Weights of a small transformer language model.
Architecture: RMSNorm before each block, rotary positions, no biases in attention or MLP, untied embeddings.
Training: a variant of Adam for these matrices, 8866 steps.
Each number is 128 + 32 x the weight over its row's rms, rounded and kept within 0 to 255. Layers, rows and columns count from 0. Numbers have three digits each. The size before them is the row's rms in percent of the matrix's.

# layer 4 attention value, 128x128, rms 0.049, rows 1-26, columns 0-127
115:121131107138121143112088191128105139087106104101139136125077089149110147094136100108139161121149122122110077137166122117126085068189133102096066142106171097135136127164146129168175104091193082053073126135104136048128160105146119076164179177103143067112113192070123124149146113134128153154144157127138094067113093109149125089171091139168108111179130126097163129103132147119089111206073
103:136175158116139158113140119226187062093108074144092117094105138092103149119120144129150132166163156168095147113139131039103093123095065087168123190199163161120158123105152142142130160188173129102149140116113113080154159154121095125119147025137092132151130089103113177104133116155116075105107140149162153183122067112139118159155127157128150131179097141130090117152104120132104113160149
127:162173075094153120114128082171118159094117104135111128135173104146113067141127118146089137128147212108148140140093128125150103100104067138067140168143125124194159112143089173133114139137162088126172149142115118109084169159102110164133194080140132101099155176172070101172191107154116154071057088115104096134079104113205115168113072105110160140148131075098103134153112139165137139107098
111:130122057146117124098119137108086186147108093084090158061111116112110108103112128102115110093118084133086114129143199119167165090149126095174151206152157132083198128142172087115131148070069124138105069163138130099139145094133060110114112146135142095139130184125113159150120137100144123119190134073125067082135154122108077103136198131175099172179147131118156111075097118121134122186123
105:071090128082178127113148158124155137096113126138105123188144057171172126114131122138116111109127071128074128124123110113128158108111145126114164127187102108122156138115144150132138091132066017118132122112171132169133154148123170140162066166159173143103154033146109142171125109057125072170099141119184120106120114132110131124204113089137110162114150147147062110150121082131183169090142
105:192163152113107153149131132140122157133100151136088130110102120176130141121116111173136145153209115047168099117139099099119136128115103112093113085079140139129174132073157105072178087128094105097152125153127118138128097106050119146158089133152129191181150166175170130160106109168060082121161144169095163196144094092139125095106105059126140130125069115103132126181084128174179113162103
119:116139155149111124140180214038171116141104117139173143088144112074061160061174149140118160110132182197149130117140103084058138151123183126092087147093159145090120099118085097134116111141045155096103109125134110115092130149132130109155110180098135146157108137121143181120123118148058081107151118133153093164104120130115132134134140171090101134120107152132114119084074221136136099108109
112:118123158138140135092146172113174197185089157131168144013110145116138157103079107126138137132185138096090120145147119101167161135100081134131040156163099134122116117144131124103110127109210113123133138150149129128138174056153053149096141139129106166168119133083136082118149136087207163141132122120131135141063128171115098122107173132151087084139102099186086137125183127130148103142095
108:122140148141188104127158168140108214165174119120117135169091174133167111158106105138136144082207149129106148146121109129104165094088109069117203107080100078156148126177143170149107081126105178076151105126124111159111053140131069105061162104135136137181099098134074107082158163181092165117124162118108117167084129158153106158097142139133120145133135130146165119107099067099168139163112
105:157099172087112127097120151105127159151118120144164102172077095097118090126157159161105091095094231130147121075109159105118122130123166132133128179121137056126174156120164187133131139151139156105202165123150125114088166166126103148176110040150188139194133109100213093121133155139119127163130164131053169120128159063106136109132174093117117112135160149119128125136159135167164106147127
118:081159110146128163163143082137118111135157103104130126134085103146106206084137132126126127126176111160101209110151167208127098135134097102151067137139130172130131145115137104184160116113122174112156059095126157096110079163201172143184142122121070088120129082111193102129101168101111084155111157109139128166175156106147078156088122109153091186145056133156127140167167120088101118141138
104:099117136133075101122147115155096088148166077093152180103158108153100161149107103124104144123138109102145090175098127109098193142057072048064144077088086148152137093085114090126092130146099164084126087158162145198153097089113094043096104113175174111111077156123116102180149121111146132100173114096132098114108143122145130146108094118151107137118106112117115148157141117177045082143117
113:095150168151165098151132125155148106094188127116111124138135085056080075098131152118145094140085136112166191111093173117104115105182146143123147168048134167102167132139183112128091103181151138092021139134155138161105165114158157105136133135154177105107155164098178095092169124156115052115108080119105139113133105131165126145101173108126101149097110121065091115152169150097152149156181
104:145078085117138121164070099108207095125138135152174132155131126177129169143090113140126132089118197131112139056151149118137125145058123128151198183162156092170122151126104192092178133168112157116196127147144127101148121095051093152089106116076142161139099123128152167111126117138131164136173157164128127162167176150114158144131189100115063147099161116157169065121145168112086147127133
124:099167111088105086136237187151111052118137210098074111111132137135113154155158091126139103134145154088130090100132141115150115099121128127110080114167161136110117129133115121134107192192154149159141139138116087176081110168038142103135160158132164165143119134165119060161097123112198098130162114113136142064146171161122130135103148113085075107148136131128072082087135116149108105125166
117:170142101121185050093138184133121169159172134122118114175119136158092089101099154161116114145181123126152124084061083120159117124115103151104119107158152106167132130111137163121084129124143081132137103166140112172150092139158122114141156086137134158101110112098082098138161096105059153143083153240188166097099088143130136168192095157138127080070145096077154130163129068151119161138163
105:118168169150161106110142133117102148134183102141104108138084115117087192154154161124186126097152022104163120085126166089171160093176109140176149131172133190123140095128179112113162128141097143105150102144116144114106141110108095158141103106119080205122095119094107189139090121167131177092130116157155084134117095086175077167111118152147149195151139124076172161107145051101158131149144
115:147054033159122137170098084175123119150153096126148163139199119166116153153159124163155121155117154133105094103107141088135127129159111144112116157197139130113156138103161068149142091177092051117147126104164121123120109138079081083124107106108107134062109112126097045160109146135090063122172147144124133099054143127105105190095129096194138093138126115064149151120102136100116106120113
120:114162168116132141141142119145135218146100154113157176096161121136137082121125130156147116135115095102160117092168145135116165163136180180137177147122170113126160115134131167124062125121055166191126072123125142095117079101147079125143152057135115109173093167150134037094124144106081123114125158124080159087168124115092146111144127136116159136067122103132092228072141128138095090078102
122:126144134101145128124136132129106142139120152129152113194150157151183139121129069076118147122092154132162130062161159101157087043087121192110126122128088137150122113138170086167148105143142220088151119143146103105182115132102055108153077150113147146056111154093152121168175118097149096154145096112169100079053149125081129141138120107166088118100154190117102169149064134108093122104091
113:111153072117150139167133151141159089142140145156120126073074129165163124079128102145109142140126132070102147066107095172142088132186132070112114079125158149159081139118150109154167125135076121142108115123139180065104097105087118151055149156088122113086108206121103090126112120155136097070151081081095081073152092101132112091142084158152150170161085114141075078090152119148164096082099
120:093126220117144110142128071133137142134119118143094112100132122111131120164095089136126096176122112149153111129177077054156134111152146159128155093091111129103180133161142067134166094105135149179134120168084137143122163075055164129172131111080106106088136124165096185105089114162139195104103161185110140145149133085129137138146177140095152207185148135065053085129150131148130166101133
121:106147065033113173110114084173155153180171165141150122110158090104164142169117151128110152161133095149127136159141090168125149139195143123117101170108086110081133125153107136103182079146148098128151176142125164164153162136173127125158125116120120090148127113175047147164065145114192153169161079102160103150154098145123118132153137098206132123144143162134104134130090173102184151138049
126:105157086150086151128120126110120121105142029130082143153145125091173150136096126130128162114092083114102122117114156129152114143162179076100109154162098150123139127065108073139125099096127109116082160123163131118109190155130106098130089103179067103105137111143079071186091093121192161145094167087092116199170086141113160111156072130082129130099119146130068100077155155139145204093134
110:153163102116132098111108190059101179150172166149140134119137116135140103109115203097138102114090133177145090078125175110162155182206109171117158158131071163130155115165119170125146165126146135077117150113132113120121147207098138132159120135145081163133116110102145158107160112070102149143129152095169126147089115117101172125171136116047110112089130225124181110075118125143155154191113
119:145114107113109189106166140125112100102123074137177128078137211096144109116088158125123141115153145128068069123112077067104150068166121154101137134158116079141126142175109104118106077116159148063125200143124155118199110112136095161200141119118094067139161164119120138185133112151167133130112077163096093064134188090150160133088112162102130099132090160112084155143134128176152145098117
# layer 4 attention output (transposed), 128x128, rms 0.0436, rows 1-25, columns 0-127
110:178132113144086121169133154079127150115070174123167121078143105080161126193113075077151160128150178109149128137192156113177104105177156115156147101119128117093105122143165167127116127080080079093124158124152125154141127158158121028143102118126126115167172164104096151139088097113137114176157098141139151148094194196167058102137114098122109086158164142136166149162159071178136133137105
100:093197102095204147123121120193111165130046126088171118091125093160164113121104126174106088126101099145130098136128114155085155054117160182126083128154148140125061154156140050117189154066095123176152158139126111143158091116137146109159116135119165142103122115118138191132121118110120070147073104101127124172100173158144101111157132074131163127166157114150086123180161110136062116135155
120:101147138101172105107160116141116133128080126105105089090164168115141175138134144131115096118152144164153089143163096111142164125102070142128209138164134167125087118119156084083121174124062118068142125126085059197143092086068119117124099133181158178097148125215147098159117120132136090095135122082132108125161160177169102099074150176092155127105136096095102130160162196102101147103091
115:151137080108080155180101116155125109104147163128172117112130169071153102123121061060138169088114138117161109160102146139137172196141110091171174190102179122096129096122129204030175164115108154113089125076120152110083153162149128141147150142099151067134123114142160192070124082136169163168122094134122181114106143175097082070134149145093149092130132113127119121137120115110123119156132
110:129061125139177089100118162129120070079135174136140129098120175144145089084182163184084106138095171121113126071131168114075112175109138104111187099147179035122129163107149136148162150061165136145111151110178158135108089116152148136157149112146130087113127113136098138163118159169101126121141119138128116099157121120102114088118138119023119200123148086086113164076130157104153146117061
109:103138113079118119114064087089097142110099165133161149087090136094131154113148191123126100079173112128142152139112087140105134070093115174126189145086174154133086086097089169118121097071199093112092122153158060152131105102110141156106118105169149101112087113150151136158088095131035088117177180133118146168183123117103162182117122154146094143146077154126133126116088085102080086118148
123:103160132115142172175122080152101088180090137136123143155101149091151101156160126157149131153128147146097152117173147105057103142083164104071091117054162145132155082118181128179165096177151176168111128082166131127160068166148090146094112116140143082113132164078104214118118119071138152131187143110160166096120125139160107175135061113181141127118129183165157137157118123101086094105129
115:112209105122046108185099167135139105105117093104137131099179096143135074116145082093149127114130182114130147149118096118201105129072115130109084198146104120110150163172077178133120093117172162181138102169156134108144144133132124167162107104067157105123157123170143130173127132123124124109124165140124121135083158213113114107089143123142158150109149096130150089102141093131055146220180
100:188162140092126161117140085123130145148150133165125109140119086072195161101136115083166172173055169123143108132105142141150146116067100114099064175111104082128121193112121120102104136176133093086172094132214121140126166160104096201140099138123152170162125112146152124103154200122125137112127082109152125151119078169082124172143128149119079170070084135110143105132149131137076141117193
104:112120153106120062130122118106137159180143159092117135086097167116130098183093171160088115191126092115163107154094093116063075145115091155087133142118133200117112139060101144105158164093104147170093151149116090142100063083096096101142149119099105104153160160137092109148140123116083143049159090145117163156020106107131179160138119109148132126037133120159118135104128134139109106097129
119:156148143170152135098175138141142148140137121139101090135076069081160086148124154094103131118146094120120018115121147171131100071153133105196113115116111093149134134151163174136153141170121099191115137086135183188121097106106147112162115118108151096099115121089200107108158154129152122148131114111132135200108127158171205125130128040143116106220126110143097144098072131149146112126173
100:079149126123081181153093116089110125116175121243181150113140124097196125077172086049191182101138162114111111128101162114142164165128096140131118145097116096136146158143128091153098164161149114130158110152189163101146160120117096188114133146133142178059106115118123088124111151090151128163202112077144108125207131136086165149085127169149139149128073130130119117149134108126111115138141
112:117109130105156105191125121100094153154149093152164174100125094103151075123108117168079191167143096112144083144139134090021113159123129183145091144111097109143162147106100085087128119167090117151052079126118111178103129105119135109171131141107080105169142139134147182054167198113155085079176139102100139121154169104175097133126084135134139149151165162123098153195089145146137123112125
107:137082109096143163109166080126105200143169131115180077185106145115112168125120177119102077153092106154146153104092121084131084110141109153056141161110137173103086144100162183176110174161155140112084116143137207074121119071152123155129114063093128164111139103127124117137127109161081161118037106134059121128115118140125133109141139062165168117059112086139115102139147122088129112155140
124:104098067173172123139129067130180135073154089088150138123134175146056102156158079090122103161128115172077123234139153124134097123107142128143095119113113149083127081128160112097114113091140141153083117127156100108125193064172138137091116193136087092103144191156093173182108142142147104152132106119129149167125153110098127103092160155118154097089108104073162140125104154105135088063121
113:109106159094129109141078150120155119094092144090068123081146152138150133144132120181099049175105139171158116066112103114101107151150162118107163156141107082099094090090163092153088152074124114097149146166183123129204174146064168118136093126114131137130134129163144135148162067157085136023075152078143089111126127086106127115107152182142070159137168083108156132129096116159113116099137
110:145106129106180155105094134174159135093119203152171129098103121085165150112119109071194188152143163079127127141119153222093162121074123100125128146105122109147114125117141146062154118105115143156167082199105194125133108182129153113176114156132125133085151070114205168079181106149147134109083120133137159169182120110083110198156099158159121135160145140103136121164120129138114129138163
116:142054130145086119165157109126117112090135165157135152123079171125184170075098115115090118093094135161129109121116126103101230100165121112082184127142150102133093185139145088151067137086156106186121138074089152127108094097120081120145074150168105088135101093108182139173155115086150093168084089088101170173134152117125150099150148181139159145135145124131142155173089113105114110065089
114:118144161092105075169156163124150140191171115156038142105156150093127150130096181172149085049154165113145138132094143149121122138153152103107120159130120201129127106093091145154138196168128151173132148079104141146153188185162126147139103193115141145128102115147190157139117112151128111103172130110171129119088101038110154154112134168129138102057161114102143128087106111087135063152145
113:143117089117125152126181132085128135101131203197172154101132143066153088067202101081102115178110165078144166090151148134149119182138080128137118109091116130178093150086174113157122158174148149154166153105134112081080145068141174141150133133167105117153119092089088110177132136055113157088119128113102160148166105146128167107073150155128129087095107150107175104181137094141152176118123
114:135110110166160127084159095142130130172078124158118122152145150131138159165102162100190165094190166182153111193118102097166116090102110110128118116128143150106125125160126157133127080151143090115124156137144213162122139114160172148144122125159123106117130093107141206118097160150127105104133063145169159137236177211113124085112097098098089143131147180118128173180087115102144136114055
116:134167109128180121066084118123115138140133120135126178141108130117088101083167208153139110086125166095077151196160117127091120066105121163102105166128088154080119136107128147076160128113091152113103093159048143136122123173139105049123163166125087092150154091089122131100076106184088148128090160106094125176154087125147130117181096149168133146162105115113130123155126202119154112199087
116:153137170138097188116150154174063104093152086110175115122136131105140119100174130158098186091100161149088147115171139123079127105146070125130163146175194137139139103113112147091127128148117087161157122142113178174100067130155074142148133169171156106136124145131117057156099137131174160179104143197160071104128140121112162074195106214069121114156179116132164128090133126117105124153108
120:090072129117158107135122152139128126126133113164181166105201141129138094099168138099148114102170146139127097117126111085125142133159172129124116148140146095127211089150125120113173109125131167092123176136126112086104076133127120160173189109118127105134152169156162098149105167101184077255103067134139110097195106146134124136164065183050134120178188130134091134110097139135114127113138
116:120091170115167133106146144104119126082112171106107141113118168173138131169181109068122133184147149066157109083141159112130097197145163137119184152105141144163142058083130100099159133106159183123092107092131110090129125175129103128166165138082130128140143135106126122148175140086124171054086141201145172085090128131153092145132085200114123110114158136144198107154132117164086137086208